Part of a small language model's weights.
Size: 13 layers, vocabulary 8192.
Architecture: RMSNorm before and after each block, rotary positions, no biases in attention or MLP, untied embeddings, normalized queries and keys.
Training: a variant of Muon for these matrices, 163M tokens, 9961 steps.
Each number is 128 + 24 x the weight over its row's rms, rounded and kept within 0 to 255. Layers, rows and columns count from 0. Numbers have three digits each. The size before them is the row's rms in percent of the matrix's.

# gate: layer 10 MLP gate, 320x128, rms 0.158, rows 164-230, columns 64-127
# up: layer 10 MLP up, 320x128, rms 0.168, rows 164-230, columns 64-127
# down: layer 10 MLP down (transposed), 320x128, rms 0.159, rows 164-229, columns 64-127
gate164 096:124112131118155150106166128155146145127101101098135120138106129118134152145154099114109173108146123120138101141110126134148147117101107107149131120154133130119105153157162142158140114112181139
up164 099:100177107133088145071146098150110132109116117118139116136182104151155160146120109147124143102136144121200099148113083109131111151101134141132140086152123143153106129127138111156130134124076158
down164 090:156140112123130117139073116104106148083136134118122122141150127135129119118156120084169118113122110133134150146140093095097137101150112109109117154084120091050119114089149133165115141115116136
gate165 101:167141123103107106139099148097155119111128173154094151120087116169111117163094122171179119134158123127138143114140123100150154123132155105135124138120125130134168106134093122127123139133149119
up165 098:122153136132120148128137146105112149120111140134145148146094121121118140088141126130120166154169091119110158185099102082168102134144138121092159079150128128137132142121122126121121144118126122
down165 100:122084137163095122161108144104150144111119075090062146085130122123150191109168134082117143105116094127116132073150150157121132118146131102139115122090127120137158128136131143133098107166108124
gate166 106:125135099120150118133151123138139139089111131076095167149142097099107112130081130133135146089128139126115151139150135116117138134141151112144151160181172153099121131103125136129149117101162094
up166 096:133176115133095121139157116141130141117104156155146132137161177126116145125127152119089144139101093128172098146100095124155133150109114139117125137116085140122161173153133135102104134122108156
down166 101:128102142142168162136137093139158094135125125120112145129120145126102096132104090173181120114142112107064133115138172148116124139165148085117141160123167141159142113107112120151151146143155111
gate167 104:114109115134152142133121154101128139124154140130104109118097154164150130142118124135161156096128102135119096158077125132087123096152118095122123093111099122134113157094118121155142136144136128
up167 102:099119136089146104104114127145120160131159125125108147161118146163129110184128136086093121134128136124127159118119130129133120138109184120145124134120126130126137074116130134084079096134102150
down167 102:155142190107124121138130133160174127104122130108151163195143115141119111129151180159113160144138161116191127122160174115160114110095100117136122126156105107100065142123127111142149139100130114
gate168 099:123134146116156116143136139122113144135146151127173103142144144069120101155145154149110101157123146157152120127171140136078135149135125104142136080131119119152161127124155153155150119120135109
up168 098:097126125102148161145132141149113121114122143135117107131143126145132158094110158121105147142142157081109158147133114122112173180175090153092148098123104132118116111110099127165142089126123155
down168 100:132106093153141094120072135156123113105119090124139133082116153119147127147131141121146136129133105090119089147093140124135149141123146130135111108127160132160150110112098115159141124161160102
gate169 097:131158106182143094128117139073151137140146142093130145147142162159141142129099115117130093142126131119153129151088178142122142091153160169121120174131155141110137125152113112125106139125114121
up169 095:099148156149127111119117166164139113143128185141101126127120199181099136124157147104144100152149139117133089174101116099106135110166155106120072149112122140151108113142175080108124093127108122
down169 097:111122087130136102150114126089136111099121128096173125079142112144151127134105130131128138154153118092105167125182103129102115126121143146132111128100139139159169097145150120191177109116120148
gate170 102:108118121138166126150119124178104146132142114143113171140145101147128149116129095149131127110169108102146119161098101128112124126145080112127122103127111110110111146217107082117098132142113096
up170 093:120157169150170100165139121138143112125127150128126148147163118126126149150105151100116131156110095135113125139119185086129128180113149157156159109120133185115146101121175134161125150104138146
down170 098:120119127190128128144154129127131151166138145144131113134095132134125081115157084110144131096117141102125106107134117199115137098137163073113176149116084094134117131118145140131107110124110153
gate171 089:120154147142133094124117176149205177106145089127124138156109125122137126169093154134164133095144099116141106085147141144132094113127126114143143108120135107140090103153119164115129162111140123
up171 106:125122116094129124165102146143090098134138152161134126145116165144109127113142126075094128157119131107202121126127115133072116177113142145127138120110131134081135099082102096103133117145120123
down171 105:148137111077085120149148122138122114141137138121157135130117181138143143150101149145151151149144110117115098118154110127104153164096137145126134115116158076097147114115048129124109106118154068
gate172 098:141108084105159095123108146103132098120094115122144126126135125131113122131147116121094130150164143094127121080162124137120104170143175070079096122142115119129129103125080154110148141116101118
up172 096:130134135102112096112117137123154106128128167110143109128136120136147135172163166096121141131130105082096120110143111149154135139159144102132087129170164135177105114147106155117118141087125126
down172 095:119094125166156079129139126111129116139104177139116107125131131154099174148136165117127145170175102123124116119134120118165141129118113155122123124112142108141131133164122134105115145178162126
gate173 092:132108127144097167123142121121150108158146158172160110140108100145123095140127133123094126102127139151112125149158145109160154127165104104138144101151149121100104096167128086151107094133107109
up173 099:132145116144126104176135099119092112175125100170165114192171088127156141141126117145116138108147153144095170171118127128119143124174136143118150115134120139143155144113185141115131139144130124
down173 093:161127106073149113157133150132164086112146123113129165143115105172154153094140089100119176147100105119132118132098129107117097139125165153107120122103148127153171146111132122160128127121113150
gate174 098:152081097109094137101155132111153116112107118113104123131157137116122100123128137134126169120129109122162120116136141099129123097152129141128137143111165148143114161095055114124168123127127129
up174 098:145145147151149140111092102108178131165146133100120131172121156148109163127097184145173129136143108147076115107112130130113116131096145105105149142139151125111115108135122125126085117102110120
down174 091:159122127145140154137125133158135170112119161137124191137089130120126118163134088116067154130138174110096118149100078135133164142150139151149135156097137140115102133138173167084121129125152107
gate175 101:104197131148151153104128135144180154110112105109136117127107122139099161139093154145150122130154104092107151108136136158144142143147159123135126091138109109149107126090127132102138107174162132
up175 099:092143109104154131097119126116152127108108108100140122148136105085137153131154136117122104119161148082165143147114121096100139106184112112140065138103147133142140146141106082176081137157101103
down175 099:149183118145102095110108132092106174113126172115137106147107158102145151157099182111136111164117122088101153140118140127169121125180151138133102117169110129126107158172094112146127108106168147
gate176 099:116166147103144114113131061118171134121116135148122105165123154099144131145162106136117137168102109125133101117112187140152135114156126117105166135167139115109111133067126146092076112151113113
up176 094:127101154115118121115155105118166142159114149101135118096089105120143124120148125137144132118134125078147107160153120095133089082123059156147111139139122146139110180119139120103096146161122167
down176 096:141116164174128130136120121179131163127152123102131102148136155153138097169101134101107130150153140123122123143179110169143097148093170128123111118087149102117095133128134132128100125141154148
gate177 091:090202149109148126147086105134129133121134117130148107173143164126138089116116092160131130132119110138140159118145129117154147104099091147161114079114107115148109150090135083106171152167128170
up177 100:100156130144125144134112154109108154113126135092107162131126149125104135143140135110165143171113120157167082114144115149140119165148105129113118105149103117143144138155124123094129132115184118
down177 097:128100129092159135117115123139116162143140116164072094174120133095167169119112110170125146130109111119106140136135145124155126155146139126098122134122084139142148115130111122121176126127153120
gate178 098:135175144156095132108133115112152148126140104151159139131140136115141147104154131105107147128123115191124112132148163135123159127154138122104132147134097086126114152103105136112148143110170166
up178 093:119136055100140131144135109105162100148146130093138128132116076117132110113123158097121135074085100132111129160137108119178104145077131126125140143146128083110141106136101142125093069162104103
down178 099:131113098123109102141124153143125103132127167196111115142121168124114151138182137107120137176144120118141064148087125154131126112142152168119121164123082103133082107167138143116123141134116150
gate179 094:113100099171128164103135119107137124142125150094127065175091138144139160110106104129147162106112120148177141076083144108158160162160147138133164112152130175154127131115109102122128133152145115
up179 105:107055107126100108106049148103125115129135099078137117121087126151119122085137113121111141126132150132112152088128102112091129161117147107139125157162112131089081143124132117151131100148133080
down179 106:155146121168146128159122156160173163148129107107092149103137135122092121152140154140117117106128125101061113141166148173171093130127144067089112089140148151153089105112132124127136145089100163
gate180 100:140169113152130144150109152155133171136140123149165134133101102152168105115147091140169114114117081128137129082148147169141092165159078154127100176150113132158133129141126142138138173118145158
up180 105:166124159124156142119120079088104110099132117153116131143153134080074185126187143146112133128116122101132131128130149078121133121140176112098114127117072131080109127099141118136120077136166107
down180 099:141139125126097142193129112153143124130098154168108142140123131052122113124138152103111110123120154132194108130115155098138150138152139122130116090111130105097130120143151069118076089116106119
gate181 085:119117158179138085176130141161153173083156136096128136130111135149128143113147132135143143096137140124135130116161155143142167143097132107113101125149117093120123139139140102123104138113125139
up181 092:126178163148123107121132119167147122129122118129102149111097091125149104161141103128144124106095124111082161131133133126093124061132118146141148102107146132136142123098106129109148138151145106
down181 096:150145147122142107117083121133112139105124113134113088083183152129082117114110082130142151155152151167093088080122112144119138145129146092111126173131121063154114111138162140127139139101139134
gate182 105:145137100138122132128116169116104142089132121132127127131125141132163152166144146095146109131111097047133156167101167148133114136114097128102197118126118132136148152161133118123197120139126122
up182 103:092126136134169119134145114138135121137123126116169140102152115073124104142137158134121124138099138159126110093122113159130120135125129142122140144141127125137104167139133112085079096129136172
down182 103:117147134144106142136144128106077131133144102112126094135164100108094117161131090111131119159090116104129126104102149146137131113133111163160135109151154089136110143106121110100105101095070074
gate183 079:165168168137114125109140150141151119094121182139120152110121160117122167155133102134178121114162125119116121176173144074093082135127105111155108106108118102121124135149142145118136136129117107
up183 076:109121103119130117174079143113111122152141105103114126139118108101151137130168147076119105097133127119111110123135090142107146099105146111110165116128182110152133112092139109156127114120150110
down183 074:175147152142140115137099111147143143092129182148123134114143155134086146120109116142128112120141109142126140152158137119121081160141159121146141130119105121119089171151129168096153114138100163
gate184 097:127099164135095141120123180100107109109143103115104154140130165161097099149097120137137125151123144131092110057155165166114153127104160134134150160150179097146134129133099114140161158126131100
up184 092:135126147154142104165149074101129168151118097172108149153119129128122172119112147098105141116102094092130138084099166084121162126114106120139145127097124137146121150123153100119112096159161124
down184 089:133155121135159118120123124150149122139155163103128095106175130110133190130151106086123137115135102173152135119171135111118111081144105115114093092109135146093136080137116141135150117151147147
gate185 094:134124193142121147159160124129085174139114075115118153120122108114152111132158114112101121150100146111086144099152147113069150132124137073111124127144139152146151117088140142152128168099127147
up185 102:146113091083133148152096133131133110129124167159114111131144152100152129137129089141135124100165128099098137140124082130128126124134119118121116074106166125109122144128112100143152134110090126
down185 103:091162151145140130135154140165133130128100150171162108165072133151136131116130137086115128167143102120152138088134158127149128133138126157120143148110137112138113132147155117083127108177126121
gate186 102:096112140157091097121149138120113132123119087115154128122130121147089107150117157139128124123144167138156146168178143116070129112174116101154150093113115136123134112149108158150147132106156138
up186 092:160121126115111148135149119153103110174094168158071149130083103112077170092145174113145168116135146143110120123130079119109135152122126164114150137117103155138122126162146145115156086136172141
down186 097:133181139148123096097049131109141184123113140141117119168141162109146151095163070117139133167152132135115135138129117175155129118135100134089131181085143112148102145083115106095104155097145146
gate187 101:129127118092099149158153119106130153133105174169089095114113115132123092118119169160167136142119109081104139123100161096082123099136131113077112105142088143101127158141145116123117130142148161
up187 096:081109108141131133118130093129147126153193138141113115103105165164136105119121136130107139150135114106093127106119150119118116158106116068122172153096141113129154134119202126112127163108112103
down187 099:094161107181111108119131104138115174131117136080113122124098147117112088146063126123132137077132118126101141152113131098099118088141135102141160139160126113102125129150077109116159134176117144
gate188 109:131139105132152130170098168124189168104136143145170136120163091132154153123172089129071115135136147144134155129150152121148124072126136135112131102176121132154144100158148189093098116129127102
up188 111:135124128110113106167106138099147129112128125114117120111127103126142096099138111094097161138176112114095145145083139105113163088114092116098091124123144125142143103145176127131124157145108138
down188 102:113132129146125110127106104100112119115085131134145167085127114092115139101105126155112119120101137142110119142177108123126115107084102119096102145143078097158133108082161123185139100095188129
gate189 100:145118121112132105150121103139105118097115149133134123143124096110107120152126120138138130139133116123132131133114126168143129089137142126115104094114178102168112177156112170100132138117108141
up189 105:146103156145107127082106142138149085132121098122080139121173135155152105175096104121156117092114129078140109132104096092124109094132102067134151117158127113121148148168142111143127155126101149
down189 101:119119131161150167144151110115145119114163136086136124128089136113104116138125154126126158113127148094145087139097129162120129159109087188137124116096144150074101100108099124104153132099142110
gate190 094:117167150136133143130116117138122142103158129128108106107131129117121133085142142132093137131105114070125106145170077096116083082109113159129140116144111175122134142107093127099180094145150159
up190 095:099111134130109142138115186109176121132111142137120100108120118130112124057112168100141162143151132133141131166132157121116156125153111141091092086166122130105119125142167109140126136192117086
down190 093:168134165115139112143118136118126180109127111099124115145097097108141153121151117168123132144146101092140138133161161138128091163127128187138112134129101119157199169166145153153127098123160128
gate191 103:113145161123095142145121144134108110109114089127131133112125143136093114073070138153114115100146123110079128134157175098085129149170137075150153119118122134098118094160082103105166130137092142
up191 107:137137112112169074117112119149146121119119102120111120146188132134132146166096125110122134174139119104123118114119146157112087103116143113112164109157127162122136150123108136155128120149091140
down191 099:089162164128102159134138109111126127132070119146140118143128147115098137137121097148114097109102097144144131128113165102105129116168147124138116151117083124115085153125097147142099133156093097
gate192 103:135153127078102135198112115120125144127123136142133101149140129117124116137115088109127130109141183074116110106123150142168151106123165131112109127120145155119129123096159131109149154129144129
up192 101:134151154129141162151089148139136134139122118118112096136100141106137097127124104096166125110079153135140100133121154110119136126161094144103134157129157147131129125099134128133131125133168141
down192 104:162103118135109124170094150123118139115114143136137106121188113116149129128105119139101124132141144137136146135093140168184136151123172138160105133128091138124129154144137118113165141135142138
gate193 097:136140138165153119098120139134115167125176124103063148153118111161110103137150115152160182109157104137154136151123075138090130123140152105121137120139137125092151133122135089090157146152166109
up193 103:128078117138150097114121084081122126121152112106135119053123127073169132151111106137121118118116176117109152121138148145171122104107095167172120083139138121084140095123131128156099159130140105
down193 108:072151128122122113116112146165100121127136132179161124097126138064156125093126124113071082127131147160108146096123163122166087179142116127095150120155129135155101093119123135109083100102115148
gate194 098:096140170107111155104092168155119149133094159086101121106089149123158113120135145149115121113091114149133109138122146138088185116152074123136129101060144123096102102115119083109089113170110132
up194 104:147171143139147160096115163124136088146134142106095115125125122108151106150108139129177163135168120120098135174143143171122129151114120094131160140121161115103136152103105169136132091117131136
down194 100:159121123107123102137169148089108126099096122134151169146118115119152142142157140128126072089114121120155120097144121111142126136131127133083147142168104153096129129199164130125128104131114137
gate195 096:080122117099098152110124149138132112082167123160095152141188150164145145112138116085138110096129127133106134143106120132154188103137097154107124125123135106121076130134111138121098175134145136
up195 101:124124158130102206127087121141123137157117121139129134105130109148127147147152119110108131139153157136089161162108153158109096117121127142109113118126119108094133124171142115131141128101162145
down195 100:127113117135137156099157103138128131069078090150104135145111147100123114135111091136111103125141152135114118115149135168130136134127092137097143145173118087102081111157135116062146091102149131
gate196 102:152153148172116118177138128127127106113119138065130130121137148146106120109177152133137129106136130148139127161123131088134151090135101137153085123143153113101147160224070122147116122146136113
up196 101:117129149171160142125104099124166164126110104162096107137128128121126146184144123148083101137127135096140139176102107162119150089111095123116143141117117173118105106055122153138150132084119102
down196 104:131085156149122114146086091134081123154096159160147153105080126126132104164081101132104143112140113153104121115134103116121100119152133108131126106110092110139107188148099141184129133133133109
gate197 099:118148126155121129098128166126152189128124084123141164150086136122141129111128129094162124092156087110087145097152173136098148081084143114116161135130162130098118144130098103137109115159154108
up197 091:141073141109125142123151150163115118128110115155148153133110116113168130122144134118095114143087107097115138139137131132157159085136120151080103094085110118135130122136100129117140149104105147
down197 087:153122150138086119106105147145113152124120141132124195115112137142124116143103138086131123106114115091120129167159158122167121067110134126150145104121146101136092124131178101120153142143131150
gate198 111:103111162117134121107179201085135118157133128130142143123141149120127116186129108153134148109170143133170128159123121126145143106102140130135158123139148125140128086162103126147124146148173093
up198 103:115148119110148147128139113138147114135119166140087146101109110108136078126113099103081119112139137142116133160105174136136111128075090100139131133160144142149143181104082172139141125173139114
down198 104:149198119128109086128074068153152119125104119123168130153136141180101149111071152119103157133099143166126142104126132137101132110131123132141111123113142152158156145121133149098153110127134114
gate199 097:143155176166105127149140123082125130128168134078124125152134120163093131135106151075123142146106125095134111117091159116138186168124149133094146171129123094139150117130137103133108110138121151
up199 095:125102113136120173160149137151113145148122145162043101123114124101162077142157120151126129134121130119122127142097114151115135202124142138112136139145112146135091158156082122166114138151150157
down199 092:074161157172127130110163146146172125129116135168118155116120111122157115120104156081107167153130132159109122113127125111074166070127153152124132107136152089153139094181140093121129135137132152
gate200 108:107170127125151174111147101105141120141118140121123154153140074098149140141139144097092131160082147157106152152110143104099136140082161058144107143125124129175144140100171090147123160100094118
up200 115:136115103147143095123142145153080156136171140115139125130115117131114136131140122173171144125175122133125108140131157120128131116131113119175113138157127142113100093117069133102134084129142099
down200 093:150125091123132107192128169089133149131110089089140044162131173137121109138126125108140159140126132136113121146146147161152111123142075144143087149149132105080081144102149155106124088106156102
gate201 105:125098111147180166151152146107135150128112100102166142094160140155126135158089112079142173119136172133132187110129140123106139130090134152112119167111107149109146130134095106111108134082145121
up201 094:101151149109145118127120117108118167168145117113129159139089107146129092170123141093089148137052120137115121147157141100094111143147179137151157076081114132135115111151141143138152108137133162
down201 098:104140137099111139122112081144120077104171109144110123124101157142159097174114135107124115123089159121148139091121141109116106130136152096140166062138108159130148128119175177077155130079141125
gate202 098:087172127114055118113143143141149114160143114116152104130142164126095167145143122128135144101112099161143166111140151096114152136078109122149147158112142192161138127164109115121167108135136151
up202 095:166147076126150139111128106117063096115148151142097125121123113174117134082170137133144107147103115148101084137085115138134151131100142140118131158141106100110158128122152105078108128150136122
down202 097:146106130098102123123171117116130180145136147115132135119142067139102178131130169138163135124094115108150145132139136119092143145085104127108186121131158113155135149149155104110125129103177106
gate203 096:117182146164150116126105120150113127104101150132134116164083161120111123135103179110132184105118104102125121111141105164151173144119134119154154164138144100109124098142095089130144122143106111
up203 099:146089165112167154111155126116133106150196142124120130107145140112108133096171135143130095129152185126141092151084140150105137168110136166114132109107105115153120142152169148121183121116126100
down203 098:180148152155089082100091124140124071111144095095126109154107171109149143108115122160137155113109116162118110154121167183158159115110110104136148117128119147115115126185095131133145120132112144
gate204 100:148133118135162171159144148106157079079124156128148150122129098130154089089114117123119124083133101156142168108108115130084121163117147075082131146156158078136089135172110126141116130137116123
up204 095:133139170072087151141142113122187118125107174093123132183129117114126138121121094132120078164111107113134106096123128137108128105118126132122123144157109144102145162108120109128133159183140127
down204 096:103097158144151123151087087093149114129117165111131136117096133099142108139111139143138103134107139130129103180138112133096177142158108113097142144108120161089106126120144145114148168157166134
gate205 102:095123154144137143109090089109136137128128140124140090117093111132118139120109144105091169097132123156153124139122135104107140086150129126149151159112150143132156130118171156146070125192133144
up205 097:144141174145142139109121144123162123132068129160107149127141135130140125104147098085132129125137141149104099142127133124119145143128095105122142132166132167130150129073149156114143152135105111
down205 089:147114124087136143127116133149147132133138162123132079164124125131082094098130142103138121148146142153117134110118137134128129109118095171232105111161132141099142147151112119132104115138153159
gate206 106:105108126132141153154144197147100134108107137143138115151137098116130143154147149122105114090152134128142120112128122085152098103088133151163134097163142142108095094145132151095147152141128095
up206 096:120116138123122088088209164152173125090142115158142149112164152162124158135134148137115121124097096120118129111081103126120160174114123142136135139137126101111128107165079116152096120098136145
down206 098:121162130131095108130116066132154113112109112101126121103091142126174148132122096137159097151081165123124162177144123128170091126129145107166095122124158102124124150113128130104164131161121111
gate207 094:127132152155141110107124180118168121122126138134115112135110138146106135141091172144189144139155105175094115120153138205155119115145155116169139136142150114149087140131116157133146147159140123
up207 100:140112160139131122104135151111118122171162143143131131128133117126136100087115100125120144112131134116145113122187142102140134140121160135133148132142117173111086148179155138136134178184096133
down207 094:169120147158106142146162127140169101135142142137152089122103138106091111116152105148123095110108120105110078173147104116150099114132106098138134121162097111114140177122131168113060130117124143
gate208 103:119154144138107106114139107101088107096090136075150117150151112134139079145145173123121139120088103151109137138135148080148123140166093114139102107156151127152163149168123150126113130104142143
up208 118:119128088142090155114135101131131120152123105133156129100092116106147181140092158141094146129152134162085104066124130143108129184125113131111108100069130127127125158123158109140119079145102119
down208 118:119134172150122114142144143143138101129150142071175103131115124080158126146132137130206113123151101159147098182152124113137149140132150144153108140119115133102132137133099162131126111135125149
gate209 110:119144162123095107125149122129171161092143110152171116143133048076122149115132139091135129131124108125122136115123175143088132132170118123144128142123126112111151144126134111146114095128102135
up209 123:176055116162104127115170112084100089161167116155108138156146130121097141055133112158152147127129114158103117129152101108134149129100113130121139140178134143156139124150105126111152115112122131
down209 108:115118115101096133149165106102113078130123134168134106145124130137098117099114136109064138151079086141142142123132114098149137163152087135094120102136161134134114117135121126099158130140126146
gate210 099:138119104127121124164110159111147147121111158114110088152088107128111116132135100106146190135138162129183149085113125115149089109146182127127130107084124119074122136163129114116149146147123113
up210 104:139160121172106124161103099162116137128162144112124152116062146112122181103085120108132159106101119143165134132111141154133147122110120127123099166145117107125133113155104138126113134147144121
down210 100:127157124127139127144155136152115135117113124113109073105192162134130129092090169124108107154168134144114136135130132143115122117104118147175173130204113136111138115176089165113104137100087111
gate211 106:113132142167166110108136153180108116133109133079110102144103144128137076138145138141116109107134146113116138106126114143089132106167122130124110106099110134121125152105124148137135176122147143
up211 103:107124157093121127134142099133093175135117145132148108123135167090122112129145126141133122160132177107102099094089120161096149118147130144139120156089099116154135141127097078161137151113111130
down211 101:110154192110164132104132127095128175094108135101120174140137117143130086088116083152134133160124129119159166127082112184147132137168141104112154125110089134106133136086110136155151133140133059
gate212 100:099119119171169125149141114174111132121088090140096159128138167150104093158134158117128126125152136119169171084108151125126176162094123128128145095117161144136121097137097120145113101128092082
up212 097:098155139110118119126162117113095141123153128120086142107155098129118127138137150093111120118101140160114091126158103148119137169117121125132130162177160101173139132165132151119129129095101171
down212 098:163123129135128124094113144138091142145133133116136105122110128130081095087097125142134128126144083109125115185071138149130095144104142142118126121159141144148129138116072122129143138117190130
gate213 101:099141145088109153143121164120172123136131117103120093136139157139113116166125100153155127117137095119124119134142084131138139143200154128136161154134118154127100094175139107120107126118110150
up213 107:133152100137116134149187101109116125116158161154131114113076118147129148097128125108141178090171118142139090145125094128144119150128166188126134150138108139154137152147103112167104101160114083
down213 106:105121155146100122118141133116134118126107148127074123148111144136135169116127127155120129081131116110147104117146117164120140144156152207088106133158146114134122151101107147138136081113160129
gate214 106:110155137167141140153132122155141128135103087144130104120096099122164091142141116124156190131137118083186135113129107160119125156112127099161153130154111132139093136119128124116099132128140159
up214 113:125082105128144168126114117115170088157116124143121078109164133136118156118103127091093122079100146152095133118127139131147128115155123118131100161116106157151135115104119123137162140112135085
down214 096:128152113134112111126128138139146121127128130127125177118130151157130124123134129145116139121133141121134133125100113125117121136161125140000123148105106124133153134107123117128121121148109142
gate215 107:111153146127131140103137159111161095096120088130113111117137169117099121111111106148182168161151152134126138140120091102119179132126137117123117124126137096194119136108109123120144120064097133
up215 103:125122130117120119119163083110089139123102161186080132128181106131143112155195120119087083132142145107152107096161112100146128112130131117129128166152156105129107098120122130109124114117132142
down215 103:142131153119118138148120088117186124139109126126151086119124129109108137134163130120106079135156107139117138171112145084120155161122114143098148129152114106163090111105107133084139162100109139
gate216 110:077090118129149149125210113127168147131135110123122112133122119090102137115150154133125088124085095184134136156135110114104151172127151084111105139170125164133096113137157126115128131121111074
up216 119:125138079132149124147174114144131131134060135085136159147137142117104143081108141157106143121103136146162138128150089111107158142112106115118156096115096127120124116115129089117104094157143103
down216 105:103118139147110110159121099132133125121140156124148156173145143124111146123155125150116128134116145147140180155167141160143124161130167081123089107125147103128124156119124151141130184127119131
gate217 099:128115135121096106131116137121150169157148150140113133135062125129114106128100147141114115135138127160122127115105124129094102115124144159127107099092125167095129158176133126138098135109157112
up217 097:115151110155136150108128124136121124147093157112141156133099115139102166124128139079079117077143122139090108088146166118129155137131113108131116124155114077141154113162105150102159129097120118
down217 097:164132112155126171150173096125168118119127099146158165131114135119167148135108142144122118124138138082095113150143110155127149101148113144126128106147160146128130159125129121114111114169141149
gate218 098:136099139148148113084131130111157138118154124104174116147136168038110123140142142127124181145140156150126125075121126097134118116104116128142125155098121104145096149105077137136169078083151163
up218 095:116155155084176105124121127143113090092155087130122121079146116122174146106117143134111102125114160129133143167090130104167148121176113134136112136189095089161105143173111137134134127100136120
down218 101:147094134119119109108132117130102121152174124110121138107144134142126104142158162100140142174137120118093148081153127107139100137088107123146123157131167134116133129116155164161120178140137173
gate219 099:137151128097121090109156138111161168069091116128149126122088165164087121156128124154131130148105136136090133174115146101093138124102092106130162094116098138127103124122111111126154168106183139
up219 089:109113148082152096145130133100126122128121123131125113090141112111153126126120151087141094135125113168188128118132101118126166149113142180152142132161102099131143134096129127154106127160142097
down219 084:141127128122120119087144109081144111116155146095115056153111118149087112146106101144148143132154124144100113166074150131121105136142091120142125154123139153128113121095124132114164146106138129
gate220 093:108152096179121096140122131154120148094124116107163146111135144122089153168132158171139114139150092148101165143137105135124110144100110078126156089118123088115101128099142152118172108144149127
up220 100:138089082156137135123143156120098146138105124164109139168125105143152142173098148139112134133126113078115150140110101154106133135151111151119104095141102157140130131125093117086139137083144146
down220 103:149158145121108136101135125117132113122148128109103132106157179107100119101158105095119159162119130144155080049160131124103105117102141147146130136132144143117126163140118116187109174143102141
gate221 099:113160118107151123112131075122139123103120122163153148135089137115108129080102135091124128126148144135087138122124134080114142120165152125138112161141143125109129105140080154072104089106164075
up221 101:129109151156109131095158157131099109126127120102092120097143144149104112088057130123094166094120135170150138117141135100142135129139142097120103148124126130145140111068138121139118147165079100
down221 107:147114142133095131133117168110131108145122113120092097086155123095114131138131133141183133153117074112132115124099116107154121107158136134123128146085106097112148133145084105127176096109140140
gate222 101:102157122145144104097136124146119109085134102109133099141107156081085109125144144125134173143138199054124143149155141152126131135143119143075103159121086166108139124109125110109156093124106149
up222 102:142146144149118119091164177149145158104134159126134123076115153155129122150125131171112126148134109119136120130168106113143126086098117116103093107132108150159107120165097137136118125151082154
down222 096:138169092116137135152058140061131131120152124140145112144152187074140160156105129118121130103140123144106142127123124125125145141135198133148103150135138122180115119117152115163087115119110112
gate223 105:106090106117124160134101114117091141088117094142146140180142131119157126154136101057104133109113151123110133113115124126101172137120145118105113132140139106122090170128136113116127159077176172
up223 107:140141143134137143133132144124094168095131151126097128123135155069113129158159110138122157089141075119111120108150107112129129107143108141126130127163106142119106079094118168151155143108146111
down223 108:149142127141130123183116130134161164112114176107160152128128090172113111103142116178110127161099101133109130131164145107093087140127108150115129102173107134089099124202148119154143156119105137
gate224 094:133160162117143143093096088153150112164122146123122127106141151130120168169122145133112109131171102131115152096155167104135149100120121115124115140103150133124089092085120159097085172111097147
up224 088:152084126163113129159092074128158124144122120150128125122117123082128183139165122118101104132140116172103111103122141112165094146117130120126109144155139124160106124129143120132158112121160085
down224 094:107111158098104132158123142153159097128138120116146130098086138129127082079112075144167142162155148095161141132127142122122156147168151132136120143086129143117155153158104080086116112109114129
gate225 100:131142091155134109160131117178096182089104157150102130111120118151150154148113194155125122131121131137131132077131136121093137157170109097119124135140122103156120115116170152121119146161140143
up225 102:151076162111110154115165130132105089146116126157123105129125147122132096129117123154130067142097134160127126148135088134100123103129139133114157162141143155121121112113130149152100084121156112
down225 098:106095210129113131091133144132094113108119167109159122119149141115114101112144086111118112137120114137123148118164066089109158170156133119123173120131141110115111122146128150101133148107134107
gate226 102:097111132164117142150145143122143141142146146097098122125092112081114111155151093100143128138160135137140155103089123129123155077147146139121089119083118074135128113165144098124148134091121145
up226 103:146134115098180143080157116132103117148102164154115124122159125126130104133148170144130152168079110146171099145106147096148148124103113143117171153137169137151129114129133156158138177122097141
down226 096:145087166145115096165082133110104129106109104110101139157100099109136107082143152122133116176120069138101144117181112117131133149148105135136130154155087134156104151165122120107122108137116097
gate227 094:138140089112126114097124153108139146136155144121102159150191112138111075084119131162145147103119137091133125128118178135143118156133140120128152135125140128154116165125082088089139156127160121
up227 110:103104146111124155170150162112117109159129136161126111108119177145151127116112163119112133116158126122146151114134129119118142105137111134109124098131128174119139129117166128163106106158114181
down227 094:125136083118150121134150119134122143108147097109135104172139125135084129105119117163126131083136126131167138172125134143137125146151089151150110149129152140149102139147091177092118102084058099
gate228 105:117116109131153087103107100124197123110117107151136123130138137112165118127130126136114093135119102138110107157137175150094169095086119121145140140141150119095108151107132150118082127130141140
up228 095:103119153128171093134156160155136147156125100150152138116117139126126124123135140137139127111162133097121097150116096119103147140135092167115108145130106117131151130121099146117111114083114091
down228 098:125102084179175155123135108104123136088133143110114145139124137122101168159097127148120152110126124159114131108168194150121117122110113116096094118138141128140102067120091156152127101162124101
gate229 096:099165116138134119133117124123144098081144155117127090142094127163114112085092144129182154116151144112119125153115098142165159118105122101136153121152109112171102149146101140123076120165129131
up229 090:117111134125095174148163116120143148132125115123111130131151136144132148116123141117107155077095151103107112102158108143103154142081156063151103164129137151093150196139130111151133124114082093
down229 095:146125146105171145098174159126137133075132112156158120133144143187178124132125143113169117111131126146115181102096085178126124097141105098157120139132081113114149140117164153116098132131145121
gate230 102:138131146128084102137149142095089170096106120124151090103123187113112091131110117124112153178143134120082124103134142111123124157133170144123137094119095129114137127139121123110135109109155141
up230 101:135127122119166121169064128106091126134101130119169114145130155118129110161107129144157129119141136181117123129086131167108122098128112154125124090162091163117120105077078127167151140134076118